Part of a small language model's weights: 15.1M parameters, learned positions.
Each number is 128 + 32 x the weight over its row's rms, rounded and kept within 0 to 255. Layers, rows and columns count from 0. Numbers have three digits each. The size before them is the row's rms in percent of the matrix's.

# layer 3 attention output (transposed), 384x384, rms 0.0439, rows 244-286, columns 128-191
107:160157152101113113119091136062081087164140179159065064045196154123176119126127169174115094131159181087097154115137228088156163104075172141144093063104107080120067128112148119099141107128091152
096:134147099144126151163098215114151096182130075092120191095088149104110098117097121163140154096109119105105085117119096112142094100108145127127134114131088090094147126087087149115115120084135143
108:199127109171143142117151165074121181158101091133156128142138117138174106112142147095110108082093135115178115154108163125146198161106143092166098178107114091156077139150075133156161164179148054
102:214166135065128099140134064171165106122125131085120119130059164098162098140060101092090122147143182109171232151122134102108113107143075140093133150182169117120145119174134085138156123110089130
090:137109154082129133162162152124157120128128091092119113130103155137179172132129083145136146071106149096132114124158108161139106073091131196101145108153091151123102163131103175075134104190057168
108:164141189069144109205084113095115100148158162119145080209184143171088093091093151103193103148160137105161140113114110091148112087102118150146184078137133175103136134057165168112093055107142163
095:094141112163147105191094154114092133173100150147094129140132086108113126136183074082091091135073149167170132175070134097074097091114191143148099125133121106084120134183147182111108141176149180
099:151131082168152113107090141090133185114119136136187121136111140053145147095176109142120159109082103124123085133137100191176129151131136093105134092105109139129161121139158135090090181148147088
104:085172135107128125107069078133122160199150096104096124104129187155151108134102136111122114160173148156125090077146131146134117080167165136095105090123140141103104183171103125137116109129141170
102:155149179192143198170114142113104090132107080155102133156121189149152115130129115102151145114113128107138098078174122094115115112128091067153114138184098116156167108102108140132160083078111121
103:113178161116094125121125181113136082164109097155111136142148131127090097093150129155120151163081122111134116159131164120154167111107061123123104128168151154177086142184135095175086171165138152
108:155064178120137105151166102059112111142091215137152126134118128133134118196107173131091043174139147121084128096151072057120131123155146129120094100149065113131160090123156122090163155109184098
090:162113147039110171133115121157129188087118130119105164092139161168094093143151169151117104111148129064135068187198149071157105097130088086097098115103160181139097094158080132176160106148130181
095:153080140106155155101129164156126151126108115100174094191152160123105153106142139100119189086117079183163177109169138102133086126150128156102161114160139093197110172129086124184119124090094167
100:179120142126133132095155131170144103085113091153166156095130159147115110122114168125172129175046183109132144082177117072111061192125100113165156111118175139085112143114146137122120123082166119
097:134193185164099130133112164075154195168133179169164075126131122097085082098036133103127110200153170077129164156115116105144104108090186120154138116083118126140141148149144118166112148052156160
098:042100112080095134117208142088113149175144185141142116123086119085069121115166187135121093091139141166096138124027160134175141086098058074168126156037140117151104150161156160224138190139101126
098:159101127082147121119094116146166125125109167135123145128119083053070125143140175113158133173106092099133110115101143069133129121101125125179087148117103162174175150099177130110128149072188099
100:161107191152167167151140095144091178118120118158127094100133176132076077108178161081146122111091135133131116132096122097146135175102223171068193079145123086116104160106171085126126066105180101
093:113143172112107097100102159136095145125185150112119152063078090167097127165080138110103173145130068155087143078118127080096087148148177114174129102180111135129139074116127082124109090128180135
100:103138147117150121189108158099124138142144109130071035183138074148128113116130159113171149135146118098105133103087158118109087149110115199119153094144095111153180121151071140119113137124132121
102:138158120130104091141226130128156123138095176156199147171114123169119108116100103108095159155101175143144168093138180168121112122144181044088110061131131156103141138124114150141135119083064155
097:134127137115092154125122143156131106195089093167142159107143092155101103147104139082068129139134103116084105120153051118090122141162131144111077186121160184093102154178106081090101175130124068
096:085133153069133124092130139136108107137131125100104086181122159138142169135136114111135145117145100146186184054121106137175110097191115132133122109109153126086112129136136142126087091089110073
096:113175109139174157115085174149130099150131135129073123118150099182127213126080130128134113103119102129120181115142070213177175147169130105045099136098108159092182104130103127128177149074130143
096:169128119158133126079123190144166124141161114085089132156096164132071137175113136174147089206146184120124076116061169154152116095167124150091052149155127131107112174112175134133157146067139148
099:108174162150142070164109090122136136096107163147138071123196105154149167149107141044099136169138117153136137127140129087166121126121114102132123059113207143096089082137160201143101123122157143
101:154082152121046110080146117106134091115129197090133126176165156157163175141078112110163157183172145139111173092182078110132113152096153078160150122166131099091049191100087068098096110103110123
097:089180130070091101101094131170187132134084133077126131136102140219094155134153094154175131113098138113148108174136206184181133087119152168093149115174178136124104133107132162142130107102171113
102:047190091098175094131067115104129176185096181154152135140137135135144139113110197142101171155106132120112150173129088164085159078120116168108112118182158112134148101098111161181068106153166130
097:157080157170147125102166152107046108083125165146110158174147196171132068102166193132113078148092127068138144122129129109093129144130076174171060134168122088072095165135134098193145109122098112
099:139131161134077065132147095144068123079099147108101137165177109182119153171118146111098109103163130122132180105114143187061153153130140142117102085183108161117122088070142134132146134138129163
098:142062097141152179145141116142105056150146142178135145085172147071122145143099117124173142219099104107172112113143125116117144209114058102132096127155152105116112116192086132098134078155152103
093:112109145148067179091093173158148123108105142152121107161103058103153135165158150131140130057110138154154165139088115115134106122122122107116186100120096150138097198144128138152141146146143098
095:128047119118174082128103140124132101122151128140156159090148121142122112110123062066105111136082110147107110142097101112139147125170149156147072155138117070096116092147121156122137138124124104
094:163102142131092107091083106132116119120167169174145145136090176099184097078135111099157132162124145110107139160114144126107164151144096116204175138158151100104176092189098172176168140112138116
096:160149149122139165105115114115217193204069134130104120124160116091162118115109100131133094169101140150152065119109092206152111120111108131171116142103108058142089152117168156192202097100124130
102:153157143091107083074156141115092153136048091105145147125123115114129125144107137112144133135078178163084159131182133083113145073137123159105126151121119093110159175112143148079150135133140087
100:125136135156061153113127168125148185073093064111137122091183131190115126185136114071118135090109130102122132136114115132128110104148160136110133146017117115196151126142188071105135049109140144
097:143211119115127106119148172145129106071119125093132129144132110123119150156143173058083130117133138086107103166067133124080126127142133090129135142169121141101073109135209120110146131133154142
094:172145082159128139098150147144146077117145051152113125153140115111187120130137129149097109093158169106153118114143141150121092128078140162098122140098138075098154147119126050165088142033142153
102:133132110134157146123045109083146088117174128133107131125113116093148145103128199173119082104057123128106174125066194111129112097067127159142138120143167123123150087109124102065158180124104134
101:129155147124148120091158165212133159162172178125135135107147109159187118113079102102112183077201108110104100149045147113111101077103136099095150109126126137118130146141124102142141179130129060
# layer 3 attention value, 384x384, rms 0.0352, rows 245-287, columns 128-191
093:126174129098102096122113111110121144143130144122106034158141150151108131136163114102087117140164136132119184096140170137112128168091128119084098101083136143162167145137221105172099123130157098
100:122092164115096076138117074168098096150142132146181169093144122122101130095148102128132144138149103164140137131140163113131092114157085131084138104123148117149125106096151074131110123053142120
094:100126172170076131115115156105132153106083119177162109178114089106111207111137147129183119148111101133066026116113165164129103140143145144124150069121098180129111121143184192103106190155178142
087:103159078165119160178123129146138109171114118170112146153152125148081145134142114160105145132148084185108158101099117104143180151164126113104099208184125106143143128124127134196108126087185103
098:143118103153177136067169109145167170107118119129124195032104125052147174149136090092077133072111169116065120134113122075088112181135150107123102056098089097112133137142127066136160146139139137
090:172139130124141099137112167141091092092115140115135172173114170169117118137145122152161189057118074123145132086169165109132156119168047181106166082159143084116119105122121085211096105115116062
095:139158156058133168132096071156139118191152183169050165114129101163115134129133098150098083156168114109185191141147178086097134079129138172089067161178097090113100074159091127192148145154106129
098:158074169145145154158123158099130114079093142129162122128115080166158094180124123136159133068106102106159131141143143129093185159105094114109115149140142133120121113065180154125210111109137115
097:094139115090119115146118087127146200086154135150122103142131135118140126114072106146126129192127153142140217152089131148151143169123134154152153152062143148095108171107161084080122163201176097
097:158169115129156157115113080087149143126188146114113133107146123147094222152152112118038073127145156127133149126187125142088111100147170169112156123107104140080147170144074130082155105098130096
098:107144091121148108125123177128176139139176054102137164134133139128083180120123135165104186091105116152135133167055169189124122139055134099186160147135192125121096172097105112118112113150095120
097:044111051170123065161146147135144048141171118153143169158095069095155132107126063073105087148125091167184112110071075171084129175090115158143146133145097084111148133124104137111128086130140058
100:125146145076125120152092095142126178151107155142069116095113079153186087142116167140104055166096185158135091140106133163172148117124130127170085137096122186089133095168138019076129146185094143
102:122143100105083128125086117096133186172145137106121097185140161153125113137195139171101089105217091105097121120065100190158175082146157111072109084144101174176120088168127090120105151125071139
098:101068116074111148126109092165148087093088116136088168136125157116187168135195144162130155064146060174125120073143098075108126129113094183055126081120181108115109151166140152123158138128064148
096:217165126123172096095073137166101110086128107156166151119130197209148134119097065111130162157116141131154102110208091115109156160115163119115162122171182119117089061077120117076122062100173131
098:078154115146133129107144156099080143172138090178123127093153126195133115113111100095069101129125144156082105115169105161108117138152145121061167108170150083123087115154099169168110047185056192
101:101152089128054084113111199094166074169097101081149173175120103105102152148087161172151158130169158124098116172130179161130101120161035087197064178064145159100124135101091174143133163152088167
102:124120100156181148189149085178124117104125146137160144215211109108162086054133111138153123109159142108205109169156101163139126066103093111092107144100146073103075171164141171148130163110081167
102:134146101118114099109173139142108129112111108109163170076161120098141178140153061130055102154135104171120138194168112145164182097092148112123125187120152174121130109115135124091161130113133122
098:104121149116128143101044136139094125128144087105034123161141178097140088136156149133155132107151100102081167153120107112141174149120066185114137139131075115164101150152123075100106133175120125
093:134131170133114058107155112103124124077133173093148105140133200103159149128151146168198122115161162160145124159097198096183146125098092165140183049116119107145153132085133145169165073145103185
095:217123101155082134139139142129090155152161094133148112103185155118103064133130152135095078163098167149057090197136144098095158152097125127149109097138097101132156130153093143163111132208121153
099:112097126116082137091156113157071117132156162123189128153158167065162095120153159107118154137135133147159073099148153126110088129108145142168173153151100155129089174158107076105101127146091110
095:089136121105170127172092079166112133140148101128112145121182058159118076111156147114109171123129144160090157137174126147114138148124115089122191079121145167130127113120068150116112141186139087
105:117076111118091189152150153149130110185190091113131127135051144133091094093165139157123139118080140089106120142110139145080143123127184204129086173146088099126163183123136125108129103100055067
098:129149124126173115118120081133061126091125027161125107117115110125098070113161151164099121034092125167155128132115222151083128104195074167094134072112104125148151083144167147120152145093155136
100:154100129155161123147108138124097144095173170179112140119127117091160188119107187093125149111168128168101160086116067111107125163102128065121091193078042129138084095104111095092071106125091162
102:158076156096140128150141153122155074106203113129113075121082120123158083125131075120140083098140085151186137098175125141184120183109118102117169184066076142152129160172070130078168143089180141
098:074152150097107113140107151155164205137126085126192093111141042152109153142138124089184168131172149186164043130132118142180126137075151098068125119111126137167125089159180123053114160110140165
097:131159084121144168083107170106132142145167144128139134083053149070165145090119153129154151122070134121107074135112120103123129134116150153152151151107115159105140194151111207123109096082097078
102:127176141126109074109133127121131157125099073085167113150117122185156130127117136115101078054125122139107148172137078145120159101213168142101180118134075173116092145106144139143131161132130145
095:145109101112167110167163122094121132149153102086123115093144172161091125090113150093148137199123138137088128121141154107109114149104112156129106159113138098100138126132114083088050088146033107
096:118165165135139131118130142120086140133088108140115126132150107126121153159100186172160153140228125159118078095157161122133051140090123111141166094109102142159146127119130117097099124105145133
098:100116116093117138110199158131147133157123114068101096126129073149124187143113175151086111150193132153125105060144132157147083114131099103060113149134103134143115181103179144089086134139124156
099:136117139150099116096119138091078091120202092127135147115101088137095193125113110165149115123118146149076185133143128042071145111141169174116178104159108169111103108142094084104052130130163091
102:064124119163155168189134068093163130117148198153094140142122120138118080121187099115103125128121108112132095043099131145150140183092122095147113090121170136184098100143162081161100115128099151
103:097087124131195127118108116129133100163170175141142142226081122096142142085116127168116112184124083163099134124102131138113147140115134121166079107227110165094117162122068194114094189139084143
098:124092129145122093166100118178085132146131114121136111113115111123133125115133061188175137124128115138123137083136108166190132154121105182123192141063083079174115157084083130166133102163123099
097:125117155110089164145132099094109191137121112137139130102131108146084145118143066186124183133152083160134160153106137073160179147213135117156141149116128169076092103140105136131156111173095132
098:146101143115116123102183161127132169141085119129122138158177139161140102155086024123149183164177135132121127135163058140116117091157109118155139143096106146124097120120112050139137090135166130
096:092123152127089122159099122079138101115117107067150088139148139121103106155212143188140067143083159146124166135210090154088174201138129160155098153093061093095132138130112205117076103137120152
096:144119140125137145145106118131129149105096134093076171122144095189083103049145114128114139122155131109150140156193105099120111157139146148136096125144218107113165136121132119109161101089139177
# layer 3 attention query, 384x384, rms 0.0353, rows 256-319, columns 128-191
091:060135136154118134124128105170131125150132094028137144146099120120179125077150173107152151144082128111137154103086148158101123072071113076116173149148152116139099124085120136093136143145125142
092:120170091128178122129173148164139187078113100180132179052092119150125159130155088145134094123160094137096104158121137102179095183167131143087175190145112088170100040074125129115176098142072140
089:101155108128126169143111137087118126112137115187140180151081121110078187165142168089141150134084124114115137070141117111119127144112159171185131158131145145118136141152159177105141111111119127
092:176121090127165100092098143110140141133145114150143102161084161160131089075150154092141141122155107165166217124096147082097128162132132071138068130144132073175129158084126129131101171120166149
091:088122119112115115199058122140162201158141114148066169086117169183127132167127100121128165104169108140105099162095071160123146088150150118171109120076148146141112161139116107092131159166147151
088:147146111132114081119084168147132094053097108098094166166159216150161138122103132105092131194174072131109152113128129116102176143091091043073145134151083104113123174180174141135043132055073143
090:146111146111160115134146141137140150121102144100196169188137137113120099091099216138061118143070137122147114151103128129155142111149146081125091124109079101104157146163148138111091115142198122
092:116138148120151071151097119166084133077104149120104085111133120137198137102101111166110107120132130147117118128188124116108111114144144148139149142120133157118152179184125146067151083129152100
090:157146154117143124162083170116120107118152114124094087131144119164092172113143089105150105123101096136151112127149125117173103126163131172135125142098111164168108107077158137093174091104111210
089:093119130097144104171142170166109141154161172122149114093127129148125134121168084113141151128151105165134165117095102095103138138124086116126103148096087087136154102106109117168126142097131135
095:111124112156140109148109092115143151172048132183145077103060145135158147100119123095130175119147190115073165144123096137158101186117122114105116146101166113169164135138123149113162093135141075
090:158120167156072117117193147129076054080148100171141153142125112148174148183109084079148175123142090140149136123086124107135177119153112198107181125115176135065168123161114125116112140099111076
084:113093140140125060147089075163099171132101160109137141081109113189161091141091127098119130192143155110175120168145135095139125154193113156160125148138115100098157111155093129156115118108122142
094:121109106117106089064162154159191071099131099095102169172103169118168101070113122113156164139116130192123129153127116083129160152169152101087086090207081126113112086125093113078141177147086110
089:145138133180065137146209117038123115114110119182169166129118122150133192128143132104096104082106160108056067091100145093125135127106100149089158153083119129152202136194087177129142126106051160
089:121132093156133102176141139134123103086132159135118129128124088131133130095129109129091153114129100111167110123231090173099149157140173066117132073096126164089119157166128127114159175157193183
095:101129211140127113109163152092136173091178164124098176126097136139124140116165155154108141135116121088162144165097105069070110114118134114116087026124128127150140171108152171087056105084084102
090:181140120137141092109111080088132094064166096107100198152130141075092107074129097143111182163137149115163081117161149114163145150147109155209074102158096107181143117108159098156147144126155088
093:146081132132125097096124120122092190149120121154124086194124087173011134129152070092100143147097117121126150080128097131134083109131109168158143105030155114106128138089152128134154095114136170
087:167132073096107151150222100075138100092135113134103096085183174133104138085064126154143069194106141160121077078191128098140123152171146134151135126164134116128138168178139131117137135094117136
095:107106118121115105123100092109079112141177155092127094107068101147169112122141146103135088085146109126128155148100119091121078116111160126067119105099184031170078120117128127153076132145150131
086:111135108124143141122101080154113149088102125134162206140127079106081171161172064126083129156119156089135052092130107182089131075166130143069175057118144138107160171126126105115111127093142161
090:172174198130091053130138120141117099173133178104130107096116118108147135132133132099155165130195110084047106146115164100163070144150092118083134050162178127121128067108117153155162178139119142
091:130085172108138133143095129133156152174143203160079068181160127136076152150127112174083144091084178137097152166122117114059123146109091171106152152116118141138127103156101154200137089155156080
092:105123146114070162080081147096175169139125134183186174082220131153086102139202142162137082069115126171095168116145173193092127116109121118092144120121133101129134154108135071189123162175088169
086:069084118071145123098107137116158101166089137105138143081108118124141154154077049179148079147107139129114154147147108165129158129111149127127143095170131131116137095176149116108084101124102155
092:100160144132126138178104173141119095150145114106097121156169160142133133117089141055153134176074112134179137121130153128119158136170149133182176193067130172117129115110168159160155100082119068
091:152187075099069137165115146169177137095162067147055107172094096072180096124113141148107135188139108136173146125096079171117133116078106168190163116145142090138152124133117090093115135152093174
093:155124117150132140123095120154190135077138084094122074044130093137136125135109174136169096138129130115136106134147087096117155111167106168145117140068176134108101167068160092123169110068149172
095:144137149124122136101141123086037117158100133125103149136114141161102148143138124113097134155123090110112124157131106104116116163155100151147120158132187121156118093104155123116078055169141132
086:099145142137112107153075160121104153153106135165135148080097133187139184142145137097148138146106102113107098107172082128115113156166125121139133062099142121120124118108184200111102132119107157
092:122156129146176065124136158124132130149129176164125068155180146118136130140064124070105110135130085134132143147122178143110130154142086141111117117115155114159077081113135163154177052147106127
090:152115097072139158137150148124140105146109104056126059142212105134106111149113102100118122096082091178126126102134118092153100118154107124135154134108138137100085143121076085186144117091175143
090:087151118051108088167149139133108090133095120085159113142074084146164125140140148110138129129113171156096157163090100086111184097077073094135095082139096114120124118165118145136169156130127206
089:134116122168076146172154127063107135201214129102097188090097102129134153113099113118111116130116129088121091120135108079088177137138113146162084129130124071142115164077123153148141178103081094
084:115161108103156121105181156119145118145093126083217165086091108108099094082133136086123126142112159123114096157173157092129174154126114092193123130142143085168120133109145145162125173106158104
092:067159124133129074185077160133107137074170139111183157097151143114117145221132107126125164135148140160120126160124121123127153150145142096095127152152155147129126134116121146073171131140136157
085:138129143112141141133147130116155191164149081114192073084099185132121105149141056130100099104108142150179164134149157142135187152210113106126145127184077080149116122137163083143132124102098148
089:132145131132120185160178074140135154081120126142075068180097136104132122086182085224160080181093142082134075120114132145097136146104130142091152139101121093107180187120148171159087090112133126
095:132082106050133101151173077105099140139145118156118136111103134133111137128142138108092192173149118203132164124141049097074193139144099132081102128103112125063148159176080167144048136083128139
087:136138044127147170114213162144102072116089137169115130162071125174119075093129076165132157105169117124116158118119088097142151117132104091130110166132145104151097111104131105175108152134119113
087:101129144102111116137139131085056131133132147131147133140150041138123145101096122143096116140108064100136142099149149105173145075143069118115160115146157069160167159100120189112135137085143152
090:155185144120184094135062120115121162116140159141175138175116184109143148150185173119080163091092125163173125129118167133110108108108085095128065099144139110173047106153124104104122059108155107
092:129111108098135080107124088114160069093076118093117139135152140110135134124125119091123113112162101185127128164163198118112104148128140156097070089097085117145117176088082147120195176149146153
086:170106134169102100059076131096143094090117125112136089135147073147133167056174176108143185118116119117153123131104122112099172146176071088188135073123119115203110147068070088129109154046078135
088:138081070152136046105140094093163161145114108119134137151132121121145135133147132087142101116103197117140102114109107117066030077136165141108125104154124146129155097186135141139219154136156113
097:145157109156087168140154146081146143133075195183113142096104123155099135128160136109182138163123142128107152125066108075160101102150129073091166121121140097174130139136168096131164115113162113
093:124111135175163132137142111147126124131110110137151124080201109108068142121102129127126160124101161106077150117132139086123066067129105169169152102129159142156115105086139136121133167148164154
097:125134091149120050055089123105087126193138126144127132175133119086114116072113133094140168166124105054154081109146104144148152149147086125140142148127129163132133126069124134163147163137136102
084:160085125082146195147123143094118076185199117142127070191162129153134134164090145107138142108121133101124143134155096098124147140134130059175135158190146123156107148130136094130106179089145173
090:134157091113132161148163090134124166130096121139140110139130122137085170126168142121200135167142114091134155106142155114118147151112127077071133138174090122172071159126145225132103103105142112
100:181125190113068128162162143108156128126072139160112128109128086152111159106123153140145075169103185103169147130123104073133110162168094113160160115092183146125170106141063105138133190139060162
091:132138178131118112106161129176106171127126158224154116132118147137167125129117097096117090122158151096088142142103123166127152124139113148119096109211085121072118156136109133080078081128147079
096:108094172119144105197132187163079116135137102168146074172095107161114116162139127115065161142095131180131117125206139124131101098100146090132141050207078149126173127132129112110154150141104125
089:150115112126136167119122100102149142158104119189103173115122087105095171080099119147131067043064132150102153101137141075137101100072108186203163083164115129072160135118165152111154135142108170
092:105100180059180158153105149113169102099117146122188158060089181158136158133079118162173136108167118147133107099132140110169110088166017101121104167127175085114086137135133137138141173182109151
098:062110152125120105110120084165127072111176124150158131152174116124112194179139125131110111131148132034139139158066221128223136115169165157142116136171129136081146084134112075147124136131136108
091:086139106145103157138115136150118152135112150117135134149128138156095098128103106109091092103084173063135130161124108128184117110054151092122156092056138121121143071115059139156098126146158134
092:100113112107121147052152131067116100122145085160168160125140094147140136153127100112139103204118123163163172112120084108132178159119063126152159117105121108066133123153091187109170179125118166
098:150158077107092104118111106103145182116138158114126153119190104165116047164157144117104130178139074101100084175108157072067148119198144163122130104065128121160114140156095140171095135129113155
093:159141062143147157189150142148127204100142163121156142195116141206143059140132161115101120129127116146139146109139118099185153145085138128110143155144133065169167151161125114106105134189117107
091:163135083112087067104161121117147105143117155148146114128178152134043104116145147159171134124063110151118185079176113043119123138145157133113201115092178148156092127106139136163147148155120144
094:117139123103179115066195129078128124143117114175154091071114100108132091153094119099171124124116121149142154130094154130127168146113180187107079118149139104170141125119114100049150084091128162
097:170198127169085140120139167109065164083127092106046079148121114129093172093078162153139068154123166172158162040162028113103214156150081117167128103084117096166185097162092180063148125115134129
# layer 3 attention key, 384x384, rms 0.0354, rows 256-319, columns 128-191
092:069133163176162144146102100116186088118093099070089109117109064140200138139154133146140112161076142116138114102145119143079153091039116099116112119141121142140147110075118153116044147158107123
097:083164093112113131161182116056190166071135119156152149163102174157141109104145101120123093098058083140133128156145118136158111125098127129063126159121125122170146111106169087143145094158103140
091:121127143145124101181144141093137120142157126089100134142088099102090178183206134093153125105089184042110152074146126098096130127102100179156113093147125136045108173173134172067120113160129052
095:145170117149142066091120140043193092149118128152133146152136173167089156124180151119170199140120058163096171127136125123051152132138083132125087129165118103094109118078149149171154181191172108
089:098120110095081164136097147122096128151130109139111191099118176140198072212090107114158104118112122083122097162114086104165100123145115122108179120045129130112081179153115110091112161146187140
090:155160133156117118159074127170104113098106107124162154139152183116142133149130117113146109136143100081152139131125099139107101117120095090095133102151117101121118157191138164079107156117108140
092:164128179107102107142132121135141165112117130089112123180140170116124135071142173128104112085106117113147122190078100080133191080081147106108094121090078162064147117179110120067122133148147122
089:182054106057093093126110133160075135074101063118149109106128109098169109155119120170147137153112165161077107133182151132115103134111102229149126134119111162075126161138178128095122180136098157
090:087192142117107132105075150092123139149153119120144132141117163116113192130114114093169115146081149089150088134118055070152137119135158157136182133103139097157135156166132149088146144099117164
097:074121117137145142162081124187090164142104173074191189150089099121146118144137067145156126122181118126118159171128108118124180125107106177139092163135093137155126120119105094166085109105126144
095:113118153114080095153144130133131165130050085127138128124106128158049121124136138089159173134146168147096113212160112142171085133118135143141111145134096147155103073142140137108180049089151045
092:136108100129028128133156142147048129089141118167133138166071117143125121198076175105147189107102135171132171149136141147105182157108175136140168132107148073080186113135060145095091114126128148
089:195048130126084136170142083133125149139135168173119138133115128145137098110090211093094174173130161116080121131107144126085106132154127162179118132065153099124196124129159148183127110103127085
094:133116160106097097032154138155125138074132135121124125127089102109223154081103145166067121150181128127140162141083160140149112144161130103113096116196056124083106131174095118100124155076164145
090:084121103152041134141099133053170139109081073144046137137060155148076144188132103089077100141119168111116078131148097152093161126112124140140176143096151108157148098124097146103100116114104138
087:150134146116142103084171096165086087153099135114152138153114105145147114159163176119062103140144131088162136169156115156117107209167168179085158136055138117098146143125174170130102186124109196
100:106184152134137121143115153082142165110127092134178162148120139148108144125107134107106117113116147107173170180091066137148093140074168136121123071131153117140101136139183159112098147094133148
090:178091168173120084084069130089116066120160081093108127106204109076113161100197142123115178159122133145114042168146101148123106186117172162132104132188112099164095169111110161149148140191145085
088:114094058124133096113145132097117109162172194148089114146119105157051183161141066125175141131181192105144137098109128147138143113165153186108131166020187159108137142122104135157157099150142119
092:166099114099142105096158093077139142130132159100146082119149138158081181147052070140161099149122151050101134129165108098196115136129069100153104097161121130121108148197127128098152072132093144
097:089152115134099164086144120114111127118095138159133133115090130140167127105155109063158089088085119151147166160094084086110123104087150100127121169106206090125127120122175087134111099095134149
089:112121113130176174185061102080101138128164097058112141112116121075146124114150109096094078150114130072170098127151135159137165116155126166080193046131129088158149161170106090094095146146116158
097:137151186105144075110138058122167102134123129144158078132143094122112139132129154094159120157214148072058133121106107082128113195102053089106107105159133112130124056107118106168069128143135130
089:082133107115136162166152100145134124123116214148166078180200101124125122117154100199111161117119165124118118082146116148105130118168169149100220191120158159097129099132074117227173085166161135
094:053105125187114147130096156059177120138169170124148147114167120093111111107072163136139178016134153170100179101191181211124125147129144143106113124100181116163114134126088108184181132150099099
086:072078124036081151170125125155125075173142167148142170119113141111170137156104093135102118170175149116141104107135168123148176105148128164100173098078093057147161158148097165094108083197124146
099:113131142115137166188106124147167099086108120216105132112192176181166122169153107095127136192120086086155115119085105113113121183183129148150154199110105144082095115088159134202163114161111120
091:174157096114168141145135089170180126057099132161124101193134056088136149134088098129153101161105103141150204105126091144081073149135123122128147134119188089123134088137107104102070196148105136
094:124095108099139099135071140170138165155090108121092147108130132130130133143108166061155096139135141182162113123135083068150145125148092113200168115111167093165085101089140100130134166127118172
100:150113108121114140161174096089055118107106193101106175085101158174068121166171093166158149066080116155105126119097090068137156133114133154143130070103176186137097125109112149094121111105119110
086:102152121134135149152114110104182126106137077153160176086119159148138159109058171056124136111130120146162104107117089099127106194141107164142101114103169168100045129184132193087089120110112153
094:160118156146161047085125134135091141167074136163192033127130138129165097142088116129130121102167086124117132152069138066071134163142099099122113129106150063165129117087112068186132089152069078
089:162170148143076169116132160117145126174100180049126112145190072157119139136165099118160146090076099137121203140078115078179129146153122155146094144128113155093066129156094106187146178170194116
089:108134108079154153167144090167132107095052136131128129135124117134189138150060100175122092138212104151115113193119104101109164122109071133173171104142114130102146095214076131126115128113118154
090:042151117099129158146137137143094103144194143121129182126069109127151074131108080114221118123163111105086083091145078131135142135098119103134048120139159053147175136091071127127126121103108142
083:143134131133103126143144159093157166134125127117189130098100093165166070138114157081102074151126155087108130203185143104067127144162136135160147143112075124150104135064144059187116131118175147
090:120098103075145051183085144171140092091077117092103138082071140107111085172113130176139157163117155157141128137178158085164193132132122144095135174146123091111186094103129215146139144112116180
086:176163110167141134140111157104158141148069095112112137124096154131101123161150103122072143046105128141161151144167149127163149179153139110114127108117081136177087095123143115111125128120086041
091:123117149154078141123137120135126108113135144176100055126136108131082128159141148178171090167075203184158147114132120142115145135122124130160162131132143107160107150125091106106081130165092115
097:136065084097147145129103146121069070108116182158170088151144078175115157177074100154106195105150087144136148122120119145105136165092077164119094117052143108121139129126109204122106136074153125
091:109094099131092149115169128124155095117080101151099130139092105098120106133083033110089138111136066108155140127134113074140101121113143122166149145126139207111111079151118139183060166098128139
088:152118121188047142152143103080095134174088092161113161120087083166126101169123139169152098125126114151165133136141137128145160099124153113080195144109130142117142152108058121107118136091159164
095:180193161097129127109100141122128141162141165107134124087173164082180143123187110138055133115125087115147085114120178129086080127159135095123130128105135084164099109160149155120092140153120150
096:082157173132099087124067076086149067116130112082092137167096136142112129122132151117121131158123109168154055144127210122104134084128146096095122099119127145156103161127088151089165160195167140
086:165134134148182094050108120095144135115119127080156080114145153151192180106131204122181168122161099140191134074088144133126122136129083165206056104155128119161127150105096131095153153078127174
090:108084159105201113105083168128118149082127119096124157151137093130098125108119090075113112127099198135118133168156087143112114042121118133200098094140133128139102134140157143190146115135164193
100:100125128162123130139136136115118115136142120137141153059109092128119121137100046102159137109152107157081127129123169205171101115089158096116134162171130081177112091140108181092127161163234135
096:136076152136118130128139159091146153151105087107144147093144126108102095126106149087158174116112201131125147175163142163182118088070169101145141074147090136156141124113185122155143154103189138
092:149084136148092129115198107103103149171169082147179148134132089118096189112091138126122164151137073054128129115077153178121163213145126143108138119118085147107137108062112102173195141143174077
091:162074131113119164150178193108107065182180137141113133173206158148139124113123097107179158162113116133132111127150102119089138168127108105207129108147177190051166164138080148158152141137200169
093:123153088080100137184132127077087120136075113125158175147160172111046169113102157167156149142128135178180136114151128131092140164156188112113141177149130106157055126175188123117131104147176155
098:155118174117108200168112117094200114138123173122113145119150125185093147096041182088080023174102136105178132154134084137139128178166106149195148134141176157193123066106048129096163132133129118
093:118150148163183137123163122139130149095153164194156085120098148114151139108063127101131124114136096086068139167190052165208091116120123057101163144143099059135101093137115104130133094052162085
100:130059102176162070167121187167126122142111112143101065100117112134114146159169128128122152145150162154075122120138163093085129136162183117141190088189101106114171101095142138163160137108075110
086:131072119137143161144095180120143163131129126140087133094175075075061129135070101159135088145098097110146107079203143132154107085096128122108134102128166127106179105163133174123144151133119191
086:107112211069116212176083173104154131133140175124164174100066146123172128144107138147108092101126121147133136122126170153194169098148069091053087159120144144158129176146101091146116104123175117
099:194134116116094080129165101175100099107160123162081120133098116142088160140172142151117162135109173075119129171126144151184176100146193127073123085189109164146173144138169113156089129120153105
095:139164130160108179086110135136101178158112070144118180139168127159120135114140128168106080096135153084090102206139106107118122130083135116148175089090142144137141070155069100144159115126174099
093:132130109105137114101181132150148060121143149203162119122118120245106134103125111098119111144111126142105102178150089139120148166135088188134099116071093099124132108121096135165166117069079167
100:131140098026090124143184135078100183121181125136145103180206127173089072185112148092129168133118117138139159155070107104084138075102105158113118058128153104157123115142123152077082140104130137
091:166094073161136164076144109084148103127115100137099146140100151180139098136132114139109088170124101140190113092132129113138106116108080135202171085131131079114174142210105112104142105167164138
094:124141146080120082095107091070153069153093196154161143178114163094081095115102125098150085110126144141156179085128106103137143153100188149163142138146153144152107124143088138119147145106112117
093:130172070117130122084215122151189081125101141122158193037122100090147096096130059121121144119118112157113081157101148138201128122102181147115148115135162107073165187090149128132135094135161194
091:180138127179091099114139154080099100072150134118091107091144116196095153181081142165182098149133074100157127109133056112157205162161064169173152144076132051164130110165099167082203170097152136